python train.py --norm_place="pre" --attn_scale=0.125 --schedule="wsd" --decay_fraction=0.912 --batch_tokens=65536 --doc_mask=true
Each number is 500 + 50 x the weight over its row's rms, rounded and kept within 0 to 999. Layers, rows and columns count from 0. Numbers have three digits each. The size before them is the row's rms in percent of the matrix's.

# layer 8 MLP up, 1024x512, rms 0.023, rows 16-87, columns 320-383
097:550480465527475485525507493578559526534544405567581499522541434463405470557502455509505481611542544458557427541528429551565594449445381429520533592528571477437463523559590632550447532463523510
099:503498479507464491492489572522557414556579409485468520521510523526556510570527512507505537410517458542438517535402410465413487522451479456558507456561456447530555464508511524501487451518442359
103:444560551513480533477576480476456475544427416526438420446424540505493553523556504423588467403566507543424515519594557428450471504479422481558564521512455446513415567492521487392503559483432531
093:457530479531549494487524526518598531416492509460475522474452400458502447474526555516512508537496559430549544473624483490536455502476586554525579502378503604446527527475494611576563480544469411
099:453465546504458484569540579404553535471549438492523476442552487464510414441491473457436490456440541516503549453571490526449521550581435515521577556444496487425458510532517446491451486589519437
089:443495583485601421416475579567471384547551473413507559525430564514593480446542461495475514520441506402514452451433495462504561437478424521523495474468446498437499490596471502621451477568464425
100:451459459470595505486526473454448511531504517625445533549523563456598416543555527558516533539526513446486484468550489549537489421451578469570516550457492565554511462529527471502536536564463458
100:441558459496527480507556435556465584539483548476518484560460498437481501489485552445506503599525518580487439501524598507548468479474556578513540519445483464413483461525455576564459466528414445
101:474562448541442538455617487500498501538577511423494480516480535473437508501439467454540396474454462429507502554476453479510437563551558538545530586529518575430500562607540531461601428474440452
100:413428507398492479561502408470460474453510465513498479452484460476431581494456508482538501539414464494586494495536532475540512650472502536476496647539496527515538504513491575506474499556496561
096:488640366491405504489557517455511555506598544451449525487527496513531461568477414443470517631488553541476501487485491431635523442584513480568516464620400515513445541548462461488424521585566439
093:502492436490514498478463585472546437527462526442545470503527470514548528498532450599476506383578440442506429462583450559514482477541436502442477496475402530499500563541489395402500511478443485
101:598589484571538582563571425480511488535492529433471494517524556417507509539493477520470516545467547460500456481526497557492568481447498449530552580475471552535530504540471499547472517484460461
100:496487525476477443499573523472463486438475584515592466554528453577491512520497574332531424452502501509497538538526521433530482488532494506425564463548575528453527550518562501602527578454451555
102:514499465438577563472557468599531468497510507506429465414520530544519522497493487510578518474549544511544582455601513497536455449511560569542502483533608414522458488574484520493488476449512478
097:437564611473626457443509367497497558471509554505521501498491403512521583510508552464510459477510537423498561428505393548470463473468573489481479559468521495483507475425441488531539513491441505
104:606497474524541540451581526463521504547647413410534487519501459577528443498526480497530467443436535549574557534497593557433518440578579459528538525414552537502494485461505573535483582568499552
101:534606521509555435503483496513512519461513481547437488436464511451500418533516514462489500474541527524455530583509508510593493582468461430402511478446445567434537514614593447417542487464491469
098:468491445520603448565517458581380507630436475430457547467523463453565495563522581502466477496580387503512505514540597549531506474473461451468477466517547480516548493521494599533599509543494493
096:498515438515446445567505410522436450575515484444414551471569483503523447483657494473549516533502513506510544468489543484475510473567471595544496494503611549467445511562533471531462484461458538
100:565457503572467433442501473482559574532488561548499532529512536473494471472552487576433526389478526459470595505457451522478423557492470491487516505524470482487505507426469508516543484446503559
106:450464510548588457398537507489471497540425517569470558462514455486506481437513485466423481509434540503455483470488396524463518521551466454493444483490413520494594539551500525468485561451503440
104:491488490561489614540434517565546429566553476488550451482509425510457512464457550506528424525406485543516455540530558483494498473441447555456500536433422432491534498525487506470434540467560425
098:546533510534440457475477485437467451495438424484437560555378512525512480444460505448568480614568459407456522540473474493443560359514597493518525448471432444471483438516485355465540559504539537
100:587495474503463444532543510585566498493416518539493571451473561527506482533423484467501515565440559482492476540505505579485427519529488473443579598465497524521449531500506448575452561441471425
101:503560440425510594531452563533402541496634529519469447627512443558440439490451456532471467583518532560480526480462470483467588536557458506541490421540488491514509505492471487414526510414532577
099:460497586499557491426482472531496491507449509564506513550511411473397565477493553562475496494399472557461484519540468516551520498526400454557533500398555441553431439471530481442559522458439464
102:524612490516381508577556451476464481444446500494500464499540514552414575523524446522483503471589485502443485532549430553545508533438539554584452514584542541523500535551375475531515436454498488
101:513536457493486571590471454452467556471475499523501532521500463532495416487537513533462531629537511519524507577523489456522572496502451490391479468549458481465511426515463564487427536537591533
090:443531449542503443430398414587543495526544530545458391428614539418492448496496565526576500411434585538481462464521506480385507636495458522480472426539485513464530539507497491518450516579482553
100:493490445574493411422506528604474389568484370480533539561571531506560407541564537566481473533524457479496501464440445546591523464574576508451492540429549496487406441569550517488513474517398577
101:499526519444447537525542587463420467580582500422605403559511533536589447461476505495463490535496436550570520532497583520447543571453535569528449450467452581469424496534493459432518579576502529
102:504444590567520472587510550528548575546481580563459427564555549546521387560554546477468501468505426538422534453490393555510551530601407440587425526538485565528395466571453525477506468528560534
103:478511512427494507482494530556425396524543460490481568504506595404533545519538433434548498507545461473492538505510588502492446473546458508476502549414464497477517543579504440504456511459489521
102:525504603480522410453500491491499534507508509524479571472462481490427453470531459527427420448503461438550549564552483522544457534563438545480503485562461565536485553462515492548554489461537478
105:613498452514550512461540485551445447484604465549532555502531483444543487552468541497479376518549532428497453549539473471516412411504519522532524446529412539488515489503541506525512385586519595
104:523430445524466445502520469582561509556560598488472452529500473383456504515486471419531576551519516515583452479537442491501560632525524434523608564462531487469490561530496505542496518427507532
096:475577541556571510440494493407450547501519488482557548497473449564399414430569600502487514555460485464444486507569494506453486565526399471495523420546598436407457512503562483561549391582541444
096:418471539484437442449538528490565405428425480453490510482553473484608448508487440564482452423514473403594436561487607447541559573477531483470384414476572485517564511524540544493491466592524536
100:457456565510557504509418526551628438389564561549540386554528503428481491505489501526479475511545476449551512518335524504549506490478462502413502452564394431416518441439520546445508535576502548
099:600514458586588468479461490555478507508468448532496512633518543494613499500491472606494545599425546427557436502492451529539379524570540542570506562530449523423433546543481476494438451476408497
099:593493516625614502513660498442544536558460562469550513599540511545462498588410460534502608517528524520544495508459556558537408508552494528458493548495492478504512496530551519462501507505532471
103:471455376505496494412496437544610420381442469616472488443413590533547446514477556512509446516505461549498474544517435476561548632614404550381527526465543446415529536421517417552520469498531487
096:436570550446556462480502508488489527413412497596463468512520490464528403454542462520513487473482464436573443432485470466448496569585420575491510443461523577500420535500498402522516574453558489
102:490505576531538489375507456575454506498488577530529481535517474515561436519582514493524482507485491493449498508491497506491552477463458493416443527479510459493467413553455538456487462505596479
098:519461438542529435439501531552496363541478483496530508548602499473440500516503513593450500475426505444436449443440589490441461439549486603548517534443430514546504450562424454505495421538399469
101:540447466496491549444501488605531457591472621526469401499533487432528500469500550540626519472587502471538493512559588463491478436417423518528516546440508460461412487561460567440511509484423573
103:467446486540504413528593569540504510539483532410437446470387500551467528571580413505530521492482497488563535493623574471506565463581571391446597462522531474519520493595482520552531507514551525
102:528539505482488452488384508541428474461471501466480541469523510559407495518520558507500463521534542429416493512498488509489499446540456477575436515491501481516507516573473543533494508492534376
103:426427534524546475471549562382482517571426473403562493488546381488542515332374560550408437536477469520409524476478416548554559405546556438547449505473448509530453449483543496488484467509471560
105:467387501523496486481538476481536565436505513547511595485471544516476503505546482451490466456505479579522581467485471553474437478601423580587497435482544490518596488509444480565483549447466515
099:546415515557543491567488511454568637515463504430455588477422509538509421516542534473531464514564481442551409536585498508554443463517467476528547420483531494487550478546442507471492571530449476
096:398500572563450533504464499462557488488466553518538458461416509495591510569532550370517488528613456526510595422518484420542571449469496419523515531506512486538557614494438452467530571459475471
097:424430565471526508504472440566494443510568467511438529466509524421462447505579512528471540585459497425499489586499448411521507519511422543473489505495578468500443525477408477651385497493485498
106:617382468460538522514573511451538494493529492552475365531463517476481542495568514487502571455484469531477503518530455428464505533478469561480518435478549477455586505391574520485477478428444571
097:484529496495527628604486503493477531500512455529463432457559503523547492416572444540454567522523499429504521492539529439448471518570578620440381542504525455466381503513430408471488453453527420
098:541524422403552523519467463489430477541387478491473504486533489475512519391493539495507467449440453520498480535527530416547592464589473549510526549435443488486513547501497495462463457482451436
097:521483508531590434435478403529476537500461520638484542476502446508558513541501438624565504487507510537444533514441492547534490483494513456539437605653521401543492549543480557494473528532513498
097:459402535503537527564538502496480456436490510499533439414451588456540465513545415468532565446524505483601495522479545522498453563496449536462504497504489625562447474471466478458458439482463565
095:465515524524447544493458429506606467439430510541540505511492436423522554493506438443472538476529495500432518492459426536441451535554508502506561541493475617619483526457539376446554447486479515
099:490522453532561463522511529498552475434521515444518504494535483535433430525544503500597542598466530503519449490435532493461433471484438493485509553466482517478479480535412523580504514533467503
108:413442594403476556487503587533458456507567503591505519525491494464531490451545544434433531473468566454501536468544602489549519497534555514501585563516492471447388520401495559495420481471558546
095:477495501477485464500479414471502534533466431542547563400474505513493514538458606512576518538453496473596478462329391414505411489534556418555376512536489563487538505518493461524429529466539493
105:572459429490461578539420540521585492528565452536495488471517503497472427499460463503480481557424442484498528474495609442538467542418625418485494492558548580455451527564450484498517503556383412
098:509501503434474460484374415504489490469568522527435548526522501466433481586454530490492564499525458532489500483480562461580511505426496543470554473488442528521447462556353441513475609500472469
103:453515466500530503495549501591420509449595453448562441528510457464449535532455566472588617443473479548474527429527408440440462460522607539469415443575497489455577457564386483519527504550534477
101:588431568450494534477579442497493487535554399530508468561606503519492576604487511452482424557506526383544507476383492496519528528550496556552542398576522498551458521507515586579531416495493497
099:546491440494538670568548493524586483440574444557589559472403562472578515492498439488461485573533434555517498486551539431609538504501488522507495525483499532508460498441534534534563563531489502
102:544475498512461483496480496452482465465461458500528500483571435579473512493524502553509503540509434457445491434553525546530524555536574522455510458572474531438497470469508499526570464450490544
101:533487539571536599567530406531456486482550492370491474535572519479528503492426533436535546472578473496510535472470473568572585481547479520471318456570533514488518531523419508584442459503562458
099:535466391515482508479432496493515464456536531539488522543597545525454578558511438501509527459490529496483449514568485539417536507476495482441458561486438472493532493467571487498469530504444470
090:518431471485498471429513475417523388489455537545482496472513539523560545446485480442586588446516451526482497475522578508643481434544630465450531566504463457506629464504444389484448417505448526
# layer 8 MLP down (transposed), 1024x512, rms 0.0214, rows 16-86, columns 320-383
096:547468514514531501432530542484569550448467567492470501409520553552561473502408470578482474475491489551552469472567412457440414563502564554503480395538439532540567452544518578524538482473519586
101:458549497595496415570389552469493445514495470491472437485512614516532510488464500561475483470501489517459517492518480516535446421470523461556507510532487508553487507529446498484460479527559445
104:486468461528457443522540527612550501482491477478518595560537519482562468544459598483612489520457568516454546478529632559566493531464561502501548544594422530554527537433487558432492459517532443
099:534488475526529472478535539435514509533494475544529532486517435562554516501488537441516439456548541484552514477559412487543470491516503501543485559402482453504534552468476455549556528513518536
095:563528467503505433536520489603564478585491508484534618484462504516499496515490462563475566459463488497540507566452444575567487452526438482477515514555575520524499559515545534462491498544454493
093:422461416445468455585485446435521556428492465441530469483579509552436544517522578492498548398510490538529547485463588479465500505511411415500529569654571513527471553458487528458492473432570503
097:544474531474425541547532540528516504467432457473439495475450545558477494478446491467483490482442495408489500490538578523492502511563555488474496538437498471549489571466388523436485503454575478
101:478473399610563542575467534464451600576487578508519541568440425577527530484489461530563510505530543540551452567555528572510479445475382517501500541492554621550490503549543464512532470405470477
102:550527416500556544484554477458466580372431492535465480493461454541512515462497538509553483473434443397539579411456520509589564418487494519460522478462475507548437492594523469486532537464519430
101:553417522532471476556551568560567512459410467540486422614463529561566472434398496517477513579444473518505416503432501472477525462558480464543554446405423506470466380501565462485505443441549495
100:575520471476532618439543536422491477483419448500479556518539511578426463464532484564458544481592463611500486533406544494470548445598463458488536469503512458419497553535470420516523451564525474
096:514581511515439572557506420445494520629525512466428418482497513509446407486513453581485494486515452459462467520514521483512492522448513516488450398566555469484465666495440429415545526490533506
100:562456492504453528509453455548579477556423572518548479488508541515520442488578482522424502439522453397596465441526455476597514568513584569557452506460519461405489399498508503464482566544542441
098:471545548487413538515416425548489563494465547532564512435528567542410545393575504523540498502444447497531500514424421469449607550407475455450535379422569489551486579477464463571507591389580522
103:552495507493491496513487542537455434508517618543468565504530455509578474444551472600462571544601362417493500480515558464543374479572532554471513452554517525473437479531410462563590464405526494
099:451469517490506540460449425613475501580534541457432541489471560606509507457544519525526419462541349577404504425493573574429578489579495516530500497410508517536516566421504516484508459489572496
108:627569441530504423508494568531479454482610456528505594585560449464434486547518453600557551506523509542535468450487490512504442419523478461545469511456586481497596506496467482523509498486379543
101:510495463473449488486501527552539513505471445527451586441505434542495597529472492491529505531496462487521525461438485475399488509459320419517494506462529462503478484494614457455419448482461426
100:592455556430406420541569499509513463602557489473550507512475560482509585541532458501548492459543503548448474499474537533501518450549473437534532512491587457455474587498397476493586564427511498
098:530511498515500494606530523546522473488507515570486555485465469510451545529524463494482497453514507430499518520426506503524464543446529403515502552525494467416492431498529564486546509523546495
099:511425458479476623506512578470545527477525436435490496474420530580519408533462470509530588473568477511546439560422478541592538535515526534435430392498534487485536460410482564432480473496536529
107:506441464456517435491448551473515567456476432466479477476494534516499465524485405474417528498463366533397477517421459551419517625515507412502476514489501584535427521487487421458549530488488526
105:529451335539523570494428526486387485463519482511497484430497449418542506492494500535478488568442412516556513410469575428571515563511537425521597480454452483515531463514464458491512483509440439
098:384544519581564555523527491455425571411477660501507447490491507574541482468521489455518472502514464508462426502394475478460582511486483385504535578490452476466516560537512425389537494496535588
101:508570512602512486530418546477507526603557561471472465483492542565438426516581483487572504510470487513517472578485402530535455397416591401458456435465429484566481434445498550472509525426532520
103:463592495456532527513421501470424449482535514513475564395542515475604461525602610549514435422494422524553561576449545538592499370441443463583497474481505530676445506577563443490494513464525473
101:486489508491557500547525510487555412512553498450557554496629570472533484505464551463474552413510457605489559470489516569524534566509434600501398516498500508572561499534488559364480476616365509
101:558509488471518496594452559634486457493482505455571472530428448497457484517497553471492561513542548555578473575520410554457442483492478496575505527449515456445417530400571529574479499539542469
102:518394501485417600516507544473495434532457450447466494504552569410546632469584508522527436533448525562522489482599580434437551564404461433509579455478505450498408627526485516524500520595472499
094:484505467568502503473580459455426487516552492492453477498484486482462588467584529550475547469594480588503519447489473490504541456601482458503435495451533507612562494457467559520522560446511361
103:531515532531481466507562463519472430481497451527473599424495494410553415536414425556502446462548502500475603515487426560465525558508487485455502492535444552580463516507490488555489480524470521
102:435493477484547601543554476407486492510505524502621394552549467493521503428499538512412484581575428452524444481479520532497516506427505618475473532554356498527512559552609517358488463515439577
104:461388428481526596501456505513545510576536462502420520435498423456519521483556505567488541502448463499452394574522523513477544465522460469590579530560464473478452437474461543595525453480554485
100:521568512483503478518398501615460501447505501433575518480531504579553494490515479495496543515572526508481478510409522502525443533505512455484509376531453391450520581487502544521502541520518482
101:440405520515420489494494476448444441425490463442474555495523578452515530558548511541465479439594543477557444531540366529440406473501470412461613458554528562538436522489543475503463480461570486
106:574421482495513456454540468433499446422536509512539571475474466428436525498507491549547538519517470560524525525445536497449503453497517525502494520427558579439555471513486415460553511483507485
102:474477421529556585529523441452564508520465570459514452546494520436499468463531497458466538539466582474565491424517554422509532516424434416465589475454516499498419510435525523501490529435551478
097:512454511419424517521500568508518405567480456529519554540537515511534490530427450422605525397485483564542393510525532562596495478530493534460446515434535402597434570455464540560490579527543515
098:413440422485452428501477439423507465477497492552493491492507510556409498501430459505563455523556524522435476547564580486560541545534498465567412476491473556538609508477514545481550536593603588
097:468566537532545476518491491516500472565419487474504510470503507491467411499498485466534469360572465524505429581478586475414353546531523585545517457542583483471463550432518529538454515465560491
100:398514605550595472574473511452552490546522529484552551416447538493539473540492483537557551488530432521583507491523498500514542480548461418531515503524422374595545446462590438474479476435508515
101:448512498467470530553486441508530475573492390497489556525502562574574502454540408452469552452457466453453547490441433504496526500440522470528468523543570535461464480500556526482488541509541500
104:509508487532470555469451483435447473501477543536481520450493489562455478491562522529508564453517482481543493565517484442422553494502434559553473388362489469449484525452496492509566527498592469
096:402455475451544535515538566512498628495518469413461449527502521592449449488473586539424511522540504542511528513516487488363466452489539516551502484625503555526522377504530582590535569544468496
102:493483503482419507498512381457496487477527515417484548451521519393401513578450509473503564484511565506437434458603500472570466439492598481503506517510475493544566558485441517445511500435545515
102:452560562470472527559497511456566513535548535514508491517430432499558520456481541556527574473515465562473483439497542438451521416553468478511491506453530508489502613557551513466518478488558577
102:538406468523475531534583512571485465527535450529610479500619480500464439524543550532548547480486473504448471571527502400500508474462509588389559469415547505487479451499409502485526467497478525
108:505500490521425446531469479538483499533443567458429452374450475584387581556560469498533462467484484464519553497567398546498522577525556430520509518455509581499488445534432450507511474507433510
103:453562490495551555524448467464424457537573459452410519504560552494506497473487594511471507537457469508458475592468478503462487394524517519498490486478497466497483442531493540506478396490445515
104:436389453485576493414484506452571490544502447400524484508543500491540543420521505449564464573477542450413459575413487440547489506483497465517519578493469468472495489473535455433459513468527546
103:501382542647489437488482548453486553447398488529447473516534577458514484432536508426513613485534529519540535475516440487436505489501509481528441498521479490478602383524460532522508415558502481
098:512449487453469483502513520490480507424512523475472499486501499468593470394419505571490412463441484525539473522537417522475411467538465565388592429525471548510429575581525492551512512430446458
097:440481470454462438524494534502457515505527442555470447501529486531524483535469532540503527470483449507524454523535438443469444517539539518542502556522504533470511434510538463455534465543467505
096:494495469499530459489451511513518487444492537487498521487508484572511503583573569443524463489445599503457520472520609520581463499524545434430513491434468443462544435507582450523469464470531460
108:584464512558499501597483425553468457476523475538580512460376579478526530482532513524479485490459471547483468506513552538445627529490447482513476541554462392497487624497486574524450475488523483
101:538466467506548482532461482428452480487450634490487333443499463511524453531561574539449506483539352476470464462541482550551475472465426510509484471443444575493473418462440574458445515500500488
097:521511477431544532465431451547556515403459450511486540427487524469514536484492463508511455516486513483455528474503499355552491506452489531502506475561493517458458506499496528490492485540464469
101:576495590489545439464438425506531515518586575518412536504382445580510503451480469579458486509516467509500518524473527547510502528532508492521372446535554485465495514625408599518606524568503432
099:528560444526530561476574550480467512527560499468468609511428441430464549460522467565469489524480505530448500503497485546523493398461553545541448450527521508567534355480571491434481450499457453
098:564511523532388376558466540504541489534605493608507541497456495493466500419391570489555523476472511468579536451492527469529499366546484551493474611533532463562473537448499571524504517545494475
101:419490519442525538496455486448549516409427530523474486494465395527543522447550453523501547559485539460479474554463416575535494542472527431526572478462508470369548468471484530419521610499559483
100:499506518382572441518497494507510553526548440542422524460594584530553456509490518506497503515484424522446462466567477584502437570561458578465505494491495583448450541517539462509462517546499463
096:523397499445592547589471537466459431602504558574497496463460435446542534621488513491520493477460474532484479551413490532460498523479532480450533548448499463553546445494483475414510565546420541
104:515488475548459533544561540501487483477520428450458507485531532549434495537476431367503540440474507491514453509543549520507484548475538501529415554509519514440521551441595519418468493452601641
099:435513593484537513498454475495474426457483473589544618498532469536502500475496474494478483562438500459474527482507611513601495431407432454463543494452432608560563539509532501507513478504395465
102:521432435482576417495516531445481460603503448476553459562471490521410473485523552494494415546511538545516581472518483534530464550451537470489520580560399468372531484485459532503481577491565558
102:570536513481494442554524512520524513491552555462519509503453500470497495483433540529503460447456549513547550549553503531496514354498450552506514547506548539472514437557492443522505511573432528
102:453508472444488445469525632474541497520411443508589443442485495504531507557556494503468517545482484511513594577454551489581481509462538462544494467531449539521536501487440540463532552548557447
097:527404537467564520516502481499505585413504427436515456544406489478524492448453516565505483522482584569447531592507450559438501480562605519487483479554531485526456396534467535534547504559413529
102:487559446507504443592503511500450480444460527418551468478460480449541526516364471477565543483571469480571524449584439554474501454478521472449484497481469497467531384556514598453530506467551487
099:615470486419502594446516470469485500528498504402495498460481555439550599481545495513477589462472527527448587535441402434481442513496562589537517517526429464580584600520486457490420505464407464
# layer 8 MLP gate, 1024x512, rms 0.0235, rows 17-87, columns 320-383
098:550511422499501473557493618552481453553457578394521466547559578607556640432597510508466398514493394545420566606454492464468490468475519430527482407500480444535443532505509560370423525535543466
103:496575440525514698477507525479468479545593512504457569520585573547519417461488406540551500431523462423408410469491610477421463479500480496533480548570526494487442477497524372460507516557471436
092:493585481495532475501481504532440540461467525446450443461472376442501363453487504512474510581522625473472428496523528477485488579457537435480466476536478629577468526464454506501497521454489481
098:485538560542516494414477542474468513494458435538549450472558433462512410505486554445418493506461472497541483375517559507466474504510540464547529517507490509433532528405477405492445503485515608
092:497583434486403511531537451486593536415444473462506521454475486438446567459533529550510486502467536551543524600498521431506440441442503487562490489475510423538528508509496572416586440548552603
101:494561507474519544461507588471553509369490538520495470500481480547508409394494507438455473542522476453544524568524522512462406532542431428465456529437540506537473521413414470498445465473596465
096:552523570562495576563422481439500449526454476476485531433496555490492515473552488543491507556434577529397502526456490594552505522428554550441533559520450470503559517506484414438594505476483460
100:505550445589513538590507502492544501545541433532492508523590465463520527561456584552488502446483430541541522471530614438492550620548398477472607472405497498463539593483599565484529485485377463
103:538603574464510525481549548562556435451424479532537567426554524438450465432532525500499468500578580504528480418497501498568527448510498507510550523575532467531414492445500570449448497531529524
100:524502559462557509537478513504455452514505436510677407602494436560472476471485543549544456529511483444505518442516508573443537602459534419369547468390487454495478475437504442401535475408450461
091:439536469462490563505469414518421506566474481542496493524538507473527375484482505512460473531521526411532524435485569462484474558416470483612510443566545430486519507487547556504533594487528478
104:559501517499476502507484426483582514523527456493486548468628534496527369509439485552481495473520635505476397475424489555415480482541543471430493566595508452586404511524497439466578498540518518
094:593521476454522501468469424641509534458516435451537568493522594430557475457447559480558513339499504523551419554461568538588489509470531488507515589509485555496446546422493469511527407527523428
099:453556407485526571500530534485512484495418483483589512535456488517527556528425509417535522568478615535537525482535535468477485588463578464475531532548508479567452494488596496448544495558457498
097:499536460502552333473495500485443541508528438580576485520589403524516482448485548611449456538566569485571503427441372477527459506439606535434447454421481500509479480397515473534567413522460520
105:483580547453468506513562614483412484492554459432487512525467479445385530454513431560490356481484399590552449520526511488481611576517540463526541472582556532569497548437554552467428518509529562
100:498538432621511536424432489440480517464469507447499523518455450450374544466499547488517539440381507458399524584496532541517499601459493466515546533430613390493349451487569378409459515481367392
100:480423549572463485495524533495506528469496475475473497513591549439496468439491465442500371498400499611516414476491520454527466411470510538503402505537468559520418526449448490454480457522474484
096:465449539500487627414468457542576479439614526577549485520491492474446586570458518455525526440583490530508495467428564499504510581403510456558477535508568493569506462530462456546614512503531473
093:444511681590471392471501543440517439472548438465507436522556530521462528479452539487459475539477517479404524426451432521476524560373497374497506497479487488476454511443569468471565430514454447
103:470469470483459485510537530463501484519486480526648548601567552426425518322519434473525503396471496550385449543602531464515558547412507515538483558466429554510486479423491541469648476557480504
097:531536507561481428514515572430508566436451611582495491565429485643445503548499475445561501497548496446524553516508416455469427557458510501579456519522434469554443519488512553491507459459417493
098:459487552486434468490425491460468528513573628501584480520516419506485528603470454476455520486441379544506421496502507560504598533560453512507389528532470575469507560489492497515509463421422356
104:567491405483512448417527535475492417529488506493519527478557478532525524351452508496493410536530464473497469419488485606496428509663482519383492492482474568510491460531444482578499563466407509
096:444578491428470567528466522458503567554483493481468459462627449537486448411500577514451423525489473485491515479492596488458470549415510468519501543440537508556516504474490480490470440494521507
105:473496523494450499559566551565507521454511439489549509476531537522476493567528472491448471521466569533543409585452536531565513572403528548590501495464436428514486604414487399438515526519537570
108:447489525442465570563488519527482468505571469502488505597454538438493619426513506347458488564440505519510405455382493509423415527435478510464560569514481487467469510454541649482476518581457438
096:484497496488425478417545499522506503498522464411540550503471514458410464453545468429452498546451466436478423505557616478506381513571568575498477486564602495477479595531531476535466529594472514
095:495481451477597526471450416594535413496535498487418411560523570486562442471501448583402427508528409495441553571498454388565490528488460441435521528436390431445437546519517495534531461502430507
104:548518424469399473457538553534453532456527464381510457489496532470502536536517483458474414461485412472465468594521562345469594618571434330537475586555514494579376621468550542540492489521438465
094:443430480529567534500474542446588420478492549439537486435548488508489502477521539503562499615546490383455398412506456510458501415420472534537513460535477444530446489524549392498559450475483460
105:517534453480465453522442505455541507576494459544435485571496509512464423484500519453502539447526548491590450537530491447527447481477514527464554583488533472515541494430497431497527572494466412
103:631519437528431490512477510474544574537429439507538498512407462481460435478452465503515394484388440520403526579505412506576461542558462489467428507475465593592442555431499473503514502572508454
104:592601516528491447511467526552508507444551439511534527557549442477475495476446467532430493511481547469431468499517626535479552503469547478489401460544436535562468582465518462445572442490502490
107:537518464431468451522560486502526525458514512396492519572431503451513508593534414517458473494485426438399500599514502470451534559491476514572514522547499456424518484453474554493522430522492498
099:427562501484522569532471562462533522562445511472424609536599484519518462480458497566520508418419578476423514555546525568520629539483465515530418512517502515493511513526645442475573382549433407
094:527407443517431483472513565571533528613509484491508423520513561492459531522519487516400521525481461500467499519409556471413591459540442567490452531444513570531485490460441558461462472423557464
099:390480512493573473516455463488427435466445657458464501496489459434449512540454530448429470516567533506479450484506477497482518549450525485469512570495490466501458497475523485570481551420442441
100:513500492510463521438478437500403507498406406457519468522503442369500590474427491537482467549497487501501549471589475524386426528466576535523470468492546619496539516572479539447471439574490454
105:541488534474528595426468475459464491559509532450561508515551545534459556474528487502458458475596479489551426430518550521518446547532518476537528497468444490528530487492463417453401519472481407
099:522533460467487555492489549512620470529572524423458537600405512577500446550454513432520488467468458546463553569450478456489521524514516532541427542416459481483445624469448487414500497488519475
104:469494438436540539524487495514511438446461532543533492460442432552477476549437315410540495583545613497484403410427545513626512469451461517497489485502449500520427545485475530501475598495510464
099:614421431571462471411526516559562571422564504521537530452508533505510481479502530511448467454494519487488526555581488505485487470446443469461458565567544522532515534504500546405557471620502482
097:470501505525525499539566536485527470465509448527476497510495535455483485352533375436558482445561462438569548554549506496415478517604548543474447462505520427526397579473624502494566511458516557
104:417447509469483464403508471403540439570463439528484514550591558532467567496516534531524502419521603379562466458557531488439503506611538473547509507523517538468516529523496407520556493535432402
103:461507488527503481542401512542480428491421488547553545549483564497500443540447496539497477642554494494411491497453519499577590485468525490563415470557448504516392489481559485468429382497498521
105:469460456482412464484579554542415540532487435585517463526390422576491442517469480524507457506478628492551461457561519478482542481535528522410459446515436504482417484546524507560568475579587473
097:499533523521459524508535431518531523510445467521553490522516548521431536494489549533436496484444450557508480472466572527499515413460499556487515442537542576577515526474568473450427464514464550
100:402537541489494495480532545509580475420535554443472571534558541600565527447531554454466427427484625542519527476496436545470583493509506459448451483600561480508479549570530519450532469452527463
106:523453469575447492514422545486443369565493416488463483536527462547445487428526439502526516402437556386483454563502570515494462534476528484451478440447507478484392518476543455453515576561499524
097:489493522568502549515481592498489450471462580500470475479548451494396443443479522474488546506485484545515559508521498565492527518485510409590592471438484519413516467463523480440453545539479466
094:519464477538476442485346571521538552505522416615594564462498454472470451491477454485605539428430499581419491464568469545467520548572535526411519583400479505508524463494525477475527551510496441
098:504475536511410519436513408374464561494506391562500496457519382582526452614500457628513441603508495447434371592472421447509425530470544460489439496513486494572412547537493418486478590463546539
107:560498518491521493581500569481560555515509490487487571516502455469448498467537504455458543442456473454516521516462450569513437618491512554572500457464499435508452589463507510437495528522503463
100:434578604500431538615466532493451543449491435502542528597557572498519437543474475559437468556577575499509484566414414556490513556551475483484453497497460577470410502508494454580449486478557503
100:456512481481430522529573498480465387499461493380441573615479513517505528447523488525490524518458467455470525436453563416428504632519512531589535569534523534581509532461532539536509491513468387
108:521546497488512459552472496485497556485477498470544503517591483533543503478459475530453548455414516494388452491486529567442571526436518452523509581493461470560388504465538489466489459544526426
094:382527481539552481471479515536441445470475534484527448528493520542483529363518426503530470505454497567415565504472487525429471452519493485565428529527371445520500525500485522490514393578583468
090:482561477499490554501485460425477568474537593435489478490532576434489525495588456543479505514515591490528435432399541441422409538522534513566528491539469504491493505468454518514479491573438490
098:568550470528459549524434532575521504511442512486518536436466559486554490543547506415551461459512508486563512576517557476441625503525591487489491424534516550545517513539529440472631439435454462
109:555502510522505431556526435476542500522445515503548533531539587578471461552429542505493477490501531535462502520479510551516540590453495476484527443563501559528488502488657513499621483525470486
089:527568529452495517466373471530611572483397532524571554546469526502519481427518519566461490490506462497531516484409553483495417467547508483540428536524592483593576531502424496469593455511598499
106:399478436497502559407522466587509552530549569445577500400542466529526409537424445515481509456450510551449497496557532459524545479560509534514516515613605489572530522480492574567532507627495460
107:526529489547496448488424515413486497561345523456534481523487384472409559445438436605500461505480441507490430497500508564465418411580544477542447454509480566448434513432524474486506488493581405
101:441546542516472508489570642480595572473515434492542476526526342536479492447497533509503510559467481463483433438514489541496511482457640427477530456521487525449468605504573465469496619526524529
098:539485509486405543458528529515477488571606570517490500577521525533535479522440597384494422494538520432419524363564542485440500449484548504435412473554417567539446503474484545369487451461546497
097:506434412413520471445465463471485567501616578441536528491442486468495544409523512497518445575399452524533473462558480463498522440517562577458530531476621542466506573471514579427543535460498451
102:465512511468489564499529477483614554530620509410500512485408525483458459499509452515516445479394490517488517528486499528404575537461516520529597535485587573525553532491539512496544479568525536
099:476437464490473570482473526509525505627522514529464496441468541520417465554511469499480393443376479499526405525512554514534562497439532578479622516448530475467418546434465558495481421489529463
100:612470428447526412520524520463571525462550458518611535559583538482513437489517477548476465427548508577562517506517527506531505459523400515466460445536474549568456529486499483476432534411543489
088:375462442496523511479556510457551505528438509494514557483446444603461489531472470567558546433519502528533498541577481435479485460472483550444466486484520490466552482502485516611476556551546440